config.yaml
head_dim: 64
vocab_size: 41793
optimizer: "soap_variant"
lr_head: 0.00666
decay_shape: "linear"
final_lr_fraction: 0.0
Each number is 128 + 32 x the weight over its row's rms, rounded and kept within 0 to 255. Layers, rows and columns count from 0. Numbers have three digits each. The size before them is the row's rms in percent of the matrix's.

# down: layer 6 MLP down (transposed), 2560x640, rms 0.0462, rows 1709-1733, columns 128-255
# up: layer 6 MLP up, 2560x640, rms 0.0506, rows 1710-1733, columns 128-255
down1709 107:169133078126128171111107115127104093171155099087165139165086161173125106133118141145107118193141035138139108143119088151072146135108161088190162110165098105150128085140167112136065141141128110108074155125133147104132126097130109160135173196105118131098119203100123125144099124125138141104114056122131131106125119149128137116124132177076132143204151135086148148108111100147134108142116
up1710 100:120149100121140217151073126150152171121125152157085123128160106173100138161120100153101178159110137177165151118137101089115084143184174130148121152135152126102099076087101101107130159105120127127081100107148139153164104149049157091133115106148091118163131112092116137095176142154105125099134149123122138173117128116147114136163178097105102127098130095105137071122106122045230124106133
down1710 094:118168157102114052208117159164150089140113148146170188117123156092141159077164155210126113146177154102138190110084124128113108100148109149170121135125138084090150098168079126103143119124123074122128134200140140139168215121158120146122120170130186108121141153104153075129092127116158144087093157165076150143117116145094135158132122127146122087131147100152133141089137097152105056128136
up1711 092:138093101111075068130176142086179101105133163119095163134119136149144059087139052116072085102146148077098172117099085170144116095108119133147179162128142129128118142114073120145137131153111123154109116136138128083078098095055143155101138184189114153148138070095124121125148169115167137167161164135118084112077094090116092065108148093129087144125086110119170117182101184106055126069128
down1711 088:111157083117137110142111085108159145151158150126155120117117104170110157117120177122109130109147096117150116139103107096124138193145165176108121125129142120129185181106155112175100131137104115171163165158136157079137154160151185100172146088125122130139159133077122152098129126136173046081141174148165169093167169167113156146107122172184156102185159135202076049119164182105156147155114
up1712 093:129105111115164079105185108084129123086096121114113162144142171030159124128158113164174119119168185086151109137140027141128152074150088134089070168203172111124129135144143102115185135158139157142111082090157136132105136177167125110126146125151188112151131109182116169109109158140134128124097115124140131174128161109118119132105120131144148088133135116071122134092105113103084188159141
down1712 095:111106119094136110098060163222106125152138077115156144181169121129100135136202132121108079114128137095123091185068121143124143179174117171113136122094136134163177177113157124112115168155137138117125109189114086114145229133111116085131118136131127086102183124078155139139071109215190152101145158110148121113161092072121126113142123149116133111208150128139114132079207123057138151145122
up1713 099:116149139151165079094121146064161113136165123151136139145106107088152102135101100125109127104116104150104078139159130114148135102105145131049099113149147128158132121124206160159100110123093184204133157175085092162134110101119141128099121149182103160116189124157103098135196108134141064119050154117128076166076107125150135108101152108121140086124103146144185089131084163124112075128181
down1713 098:116116123094125108132090095126144137135144088172147091155120102159087129161127111132129101122192134130179125190083136130068091121146093096139103159119155089104173141111128112126073144109122165103123146109138153125170169102102117053188119139144143147120102107151109112169126088112134127037145188115136134101170168155129114086157120092160124159172177165112157075130151199161141167135151
up1714 102:168184114144122121129126149170123098099103217136126110094122135133135165133099095153095097169115105132113155174101121143191096148137146101181151108159182141175120086113130115182132080090139206159150140150146133115138108078211172142155181165125112131106150093080154172115136095216109140135125115095213125107119134077163132127183110136078125143163117122166141124129112105191154165103126
down1714 108:175151132105113107125171131161116158132125116130133053176111117157090103078132161143142151158126113134181145145100211116152140073097133135129102081143117129143100162132161101075151145083131093087152115152111106100157126121107091142120123116161158096176116057158146095077124041108139143198122173144136194151131122143152150105114096139212194167206085159095097138123147165116111146146063
up1715 104:205076064162144116115133092145117076132087135136118074161106153140135121155083128167146093154144154154165098059153156153173119161145102105127133137110178097119139157077185089105101146079094142103100104147134129154170170194132113136137117110065094148083162150121142164153106136153163078108135125093162140093113113132144161133152122102163178127088117131073171096127101101108118114177152
down1715 101:169126106117152154119134162124126141140093138043193095128155143170058191128030163135081138112143128155115079102137145169160062117189124129127123151109170137128153065072124113155121109118168154140099149158128123117167046054136076176095117140135080176142156115073150132129146153122097080166106095172182176153112149121136113137131163171144177127138183132121191133108152133114142126135201
up1716 104:107179160147161127151155164094122086109188101136177175164105094076133113150123118114139092117121115119060149123155106110093175123183158177128109111147105183146107093139148127100103116124085109126073122072106142030055133139169140121102110129130074102193071105084122110106137135090154129132074168170139120116148062099153148097123126086124160144085162149119138151115137123132103159099127
down1716 099:176110099155080181128150090132202118139137083097065094115163163053136125127190154148161091117161148120146097145160192146139146088110115097080126132176155093134170130107085142166143113150143110130146103094140122109154181128068136165167164143079143169101131134147121167126110130146178158181118129144064128104145118134155150126059144155181118165122138154129131106121152204160128155105206
up1717 093:080150127107153101140125091154139113058138132075184149143092130157092156120095161102089120098121141131041071137172115122107135101110149113139086142070189142077133127127094140142139113162128151070063112114102102120167170102117163126139126162131072159210156200138113169100140113071127155077101112138083099076121087125154108109127203120134115151126121192129139131116073119114145108130095
down1717 096:134149216142108166123146181147088115167162134082092108064130089106152103188127130128154168134151126125092125123101125158155107076159124171137108101112154128137179150144178104134117111138201114137194111185122137050130097142080136111076123088122161112119155119185147190095121136140106161109133156141125084130109147162109154140091121129075161127092142125096080106113116127101070136181196
up1718 103:156147130104102112171129121113137105152134100138146167102106163194110156099123161134105185153164076143175102126098066104150115146113133160102053176148116144160108116125127107138100180114174123122111088121170152119129115134068104134122134144159191122093075124156097113164120162119108077118130122160133095131129114160100132195196117103116067112136094182106178112121069184079150171088135
down1718 102:056140136165163155140087121125126141120104135171182110134107084133132140116124087166107081142166150181180126145068124174120097170049140115169187137080102131137165169138139097120121168126134124081134067091116167128113134169116097212123134184177152148111167200081108122113125157145096127140093141174132168114114128139131195105099078119035062169142124106154120101120096136159130144181110
up1719 084:148128198135128090152120155108183174206082151135162148214088142171131127164180083148088141111082130129125114134163101132129167134098145149114107111084125114136108135156098120084131148090140097113152176158159178121128143151105163101127147195135134099099147118158071072097077113178106131155186134155134172117169130170155074096156112132074139106129152106084145147113135081133126088113163
down1719 093:070071114147154153154082104084105084080132098099138091122178162124140131094140153092088176163180153133114134157138137101147131106052100073152069097151156147124135116110139129195112078160058098121191115097141134154176140095131094094168087111124137142130144139123080181126150184147133143093132157143123204171136155114138132186198109147168119126096139120182174181184116104203113134117134
up1720 107:132128063107117101154165170171134059156114128171160164088138177151118127095117129134134147160113143127138133135152141151128171092130100129192087177144139156175134116104111133131098110071102113142150094152112150129104120064132115211110114100161085138122105149158072127137079150098140133101173153147100148135122105133130093155124111154093126094079112151088152167133093116185100042101149
down1720 117:111129139084099095152155130113115148104122171123154125189172132116169124064110133163155126176115121167089165079119128128163124134128097084131183181128145108169136195110142092114191072133109052108140123131123155132046100131090171080152139137127123095153110123202116160091104185153114159088104083146110121108126093124132087112102036131145151120068161078124131173099113128153168102157153
up1721 103:177110119128180156163108110158127124075113152125103155185012103159087102140207116136199146075073124136125120097157134123161101119187179140124137114113152181177128092146079088151136158149116088114206123065175104090085140144076155139158067111125161175090112143149100117170133120152181133077118139121142080061121131082085144144050126151112113135118054163123135149161106121125112180117114
down1721 096:142140186122151129217141110178083108114157086110129124130138124104173163123149076171158122143161169063149095176167143118123130157149075166187235054119205105103122170080111141171122108076152089127136129163101159068120121124130154177139168067181110252067136124140176161168175163160112118123097112163102120144178127133163111083075142100122056135049089140144113120120159124134092128077127
up1722 096:108102131200155087156165125144114121067112111122133097152123125175099093088151133079080147092131140157072145093162126150092100081132152134100166131137201120179132109120127114144152103082141144131132153151082112103112142144195120170104085132113126097163097155135103120140144096102100205128105136120089150146112153131196109183126146123152104106045205144131136178163158096117099137165110
down1722 091:091123089124079093133085127055190050113108120160146145068091080126154124157071114109158106146128131130142218153097146138172129161054126107098129140110121163108084146155144110115114135120162128060079108177157134180136160091069169137097169078139116146100142125134155108124168134122143113134120148201131163195129132144125138213109127123178105085164119126122174100113147128192118134079127
up1723 087:081118080189122101149158145164124163112123143149085125180103153154085137162076157145111185112130113077063126117169126163127175161126109134150156158136166109092111089158118103123117118112113089106105130124150153156139157179107094078193110152096158095142068138144117095157132092142159128099113112149130104195160202143082144152121128121134114077127100165128155100132087167138142121081060
down1723 099:164086149065148081124168130087123116134168107147149093102086137098122102131143109140139120126096135160159125149104112127128110208099127110081181072112123112194187182134143111094148134137144106175117089157170200126088135106161163080121118124123112133059113165118113164124137138138117153192146197115099130126098137108126158116076143074077109108087166128128135093152125149141147174112118
up1724 101:130123117129139114161100105095093135158148128113155130145125135143168157121068120151146180109088133104143091125097123040075085140127077141077065132094163108078143139132120186160141134151121167093108120084130119128128055120080141160126131097136163132086093147139076196135160110106141111171058145180097108147100177126093146154143120153157169166113101036144130128089139090116137162190132
down1724 102:131093132185158132154185143135167168117119164148143115148087103098211156098140188148139164164134095097111177110140158167171197134147143157071105126178048126138094110119053145110197170083149079138152126148147114126077097064144124150177148143165145120093089141105079119126063124109107128106176129077099186164160095105113171152098085088083094192164127154112084153117105105112144125137095
up1725 102:194156170176145101162174155127102135135146136119122101132125174154097145118129111119039079103152139134122169090112163088085161169165127087151139100080142118063132132083094158137112074111151146085111190097123129094125182071133104141159159131084060116123145206086116188132149146148136157094083116121117094123115143129160113090179141121102087112156138174097129149162121123159072110134155
down1725 099:103112129120136138154184105090160181096054147147131049141110108087101126105111127124136123122109089093136159134100084153159093133090163122149122065143132109149143124140114119115071080129135077161073136138100191141077130134111128065139110103120113092224081105080128123079074099119155137155118070154106147161079090090124151095099148110177126117134157122106070084147107185139112137113096
up1726 101:156128107105105132121136144165162063127094105173082131135183100105168181156152121136112113111142138133222113104143067084148161135101189134139167111141138159158122101093088059165119107059079104118124085114151091166111093089092153117121151099079078167098145121116142122074154078094131173140184084103166147146152105137081154152179127095140137071138166127122163143126124204174110109109115
down1726 102:162083123048091130174125140110169125121128098112064086125122060142106080086077122132169132169145123116118167060097113165104137138154093047140128041097104176122109127171112145159050115151152130191192149101102164165061127115204144158182127164146108175092163115130136116168119106112162139125148133054056135096148109140115168109158164112135155157134154167181084064217140122116107135155141
up1727 111:082064173110161176132163141121092131098119130141122119069079195157084141135144136095156073114098142063114157114166144086098112113136165139088125079179178087123088110108098165119148136102160129119170143159139148138172118190065144120167143145104109063115111129107147159108119131122164119112120121079110125082170123110156120073053164140154176136127121145115147149117089130139163146115118
down1727 120:125129136156151127142190160079126126147086135137153104133120104134164169113109164119104089163168118110152149150100140168177150100145149128094138199099177079123116145105090114134129131160137098095132165113100160121112133128176106103168106125152118102089177101151135174138098119097126124147125108104073140125176151099125090107084070137076103148145075110145122200095183151097151056084168
up1728 106:105128108129178139051116073138069171143102095131132191064110170084137163107128086137115130169106135105117137131153120108161070149159084113118095130110159102115113218157097114134102142166106130195085120121096095156175134080139118098091122106185130111129097146107158147138135172079173158112108158137125102096135159119106079098143128127094154091161081133196052128099116153138137148166138
down1728 107:114107098138168097139178110086127123153135200141181142157136171121144140072174119095141100076130141185182115138183112166143114115102128160179132146144135040105137193126157090166127180135138091086134171167154147098110079146133076085149172158128084052101124113139163122134136120088136089097165118127140139104163144124174120140116151136103130138123077164098184161114107121161099164095086
up1729 100:131185193123084168144150090125107191134159115142225156116073136164113131163079173128093131157076174121148214173082124158105082099121093055131168128076093130107148065118159094099109216155101117161091157153107113161157067124171194132084193126176110163148131104126097087156104143162171046076130109152111113085094117056097171186181134152131196113156090092078145158114178125090143147152185
down1729 099:161122183116093139147130119139032115089135106082165135126136113162123097148132145142057077112105186155171179120092135137135164129128132063137174064160159175158181161138164125139115193179137088136100134152135121176112144188201134168116144169161148163157190111142110121122137146103126131134102162127067153175170178087113142140064133125167105068137092097076137072076157089072144136120191
up1730 087:154163159123111132167147171134144127143132153114125147117140105087110140112106182120161145146039087162175161099121158148165072123160156115182157104137124212148109151101120147127132145134166180150100119115128132127133080156122135126094150127121159166194087143108135079095133092104144201195045134131162093123159091184157153128088150118105118159125109154115118139185129126155072095118127
down1730 090:173151129117157136073137129098089101096145163101116088109119141140117130133155136193146111114140135116089157167115178074136135137134141143085172125085122147137086123207128153150107057151137111128193081140174150121136145079069159100190125095105131087091176140159110115144162122110133102143113117131105126145114079105100161109155080109123109162116161069112042091125203073133153110139165
up1731 101:143086149174137091118139108155131109087095165121086125119101094174170121135144128138134145133122156114105084095113130086124123101174090138110119150231071106131115174151146096105176164097076191123110088094111105137136135148116111154106101157161151110161100085131107127124126095138150125160189163131117176129117195119100115161109137153158047132129114112146156100081149127127076166100104
down1731 105:174070099117125094175046102135100086098085189125163101021082157118154120083113155137187089144146160135143173108148084132122119096122137162130166140109133049095121136065146126094115162137051136078083123111182173124113124137104128105083146138146157143140143088096139170055131096126137087114130071167089133118111206127119130147104091099129195110138095166081177116186101139068101085096135
up1732 100:165103124162116127131117078114246186100137112153101095127079148144162132203172153128108159122104159159099149117083177106157118114107100136161170157135158124172176098104100155094123113165110164153105086119103142065160123186109093140154143154133164116131121097111189165072168111121161100146094064142104105127156107121138126087081107173130141143111115119121145095147188142161106144121102
down1732 100:116087132127132147103191212127156112137140130064147096132118088155113147072099108121070086136096094107135116132160134152066143124170086177139150119115163132113136155114077084150138140125107128147086109171151106122129114086147115113153086159062180133125122108138150190128126165106081119140092083151145121160073119152089131121064066111089120139166140139133143109140105137132139108131105
up1733 090:117119161109095143138123112094107167198121133103144131102175111157133135170117114160157137126142097090095138210136080102119117139074146115157081210123098157132133090129073127151151121158143200112113071127163184149176154134086184141077143071117147163111138038117154134126131091133190098093166105119155143117156128184150159134122178147099159118092132084084125128077120195156163155134167
down1733 092:089161008198130092147141082146138071098124138154113116098063214092155128122143120141134157082120095154151114168123143104130121136182171111117111098100126102082171113128123045118108076172098121095144136141129149122160094088111083118088139119127171137154109100110152158132164145136123122169112118136172066090109129101146147113142149129150167122098133064150085133143126182099147150149044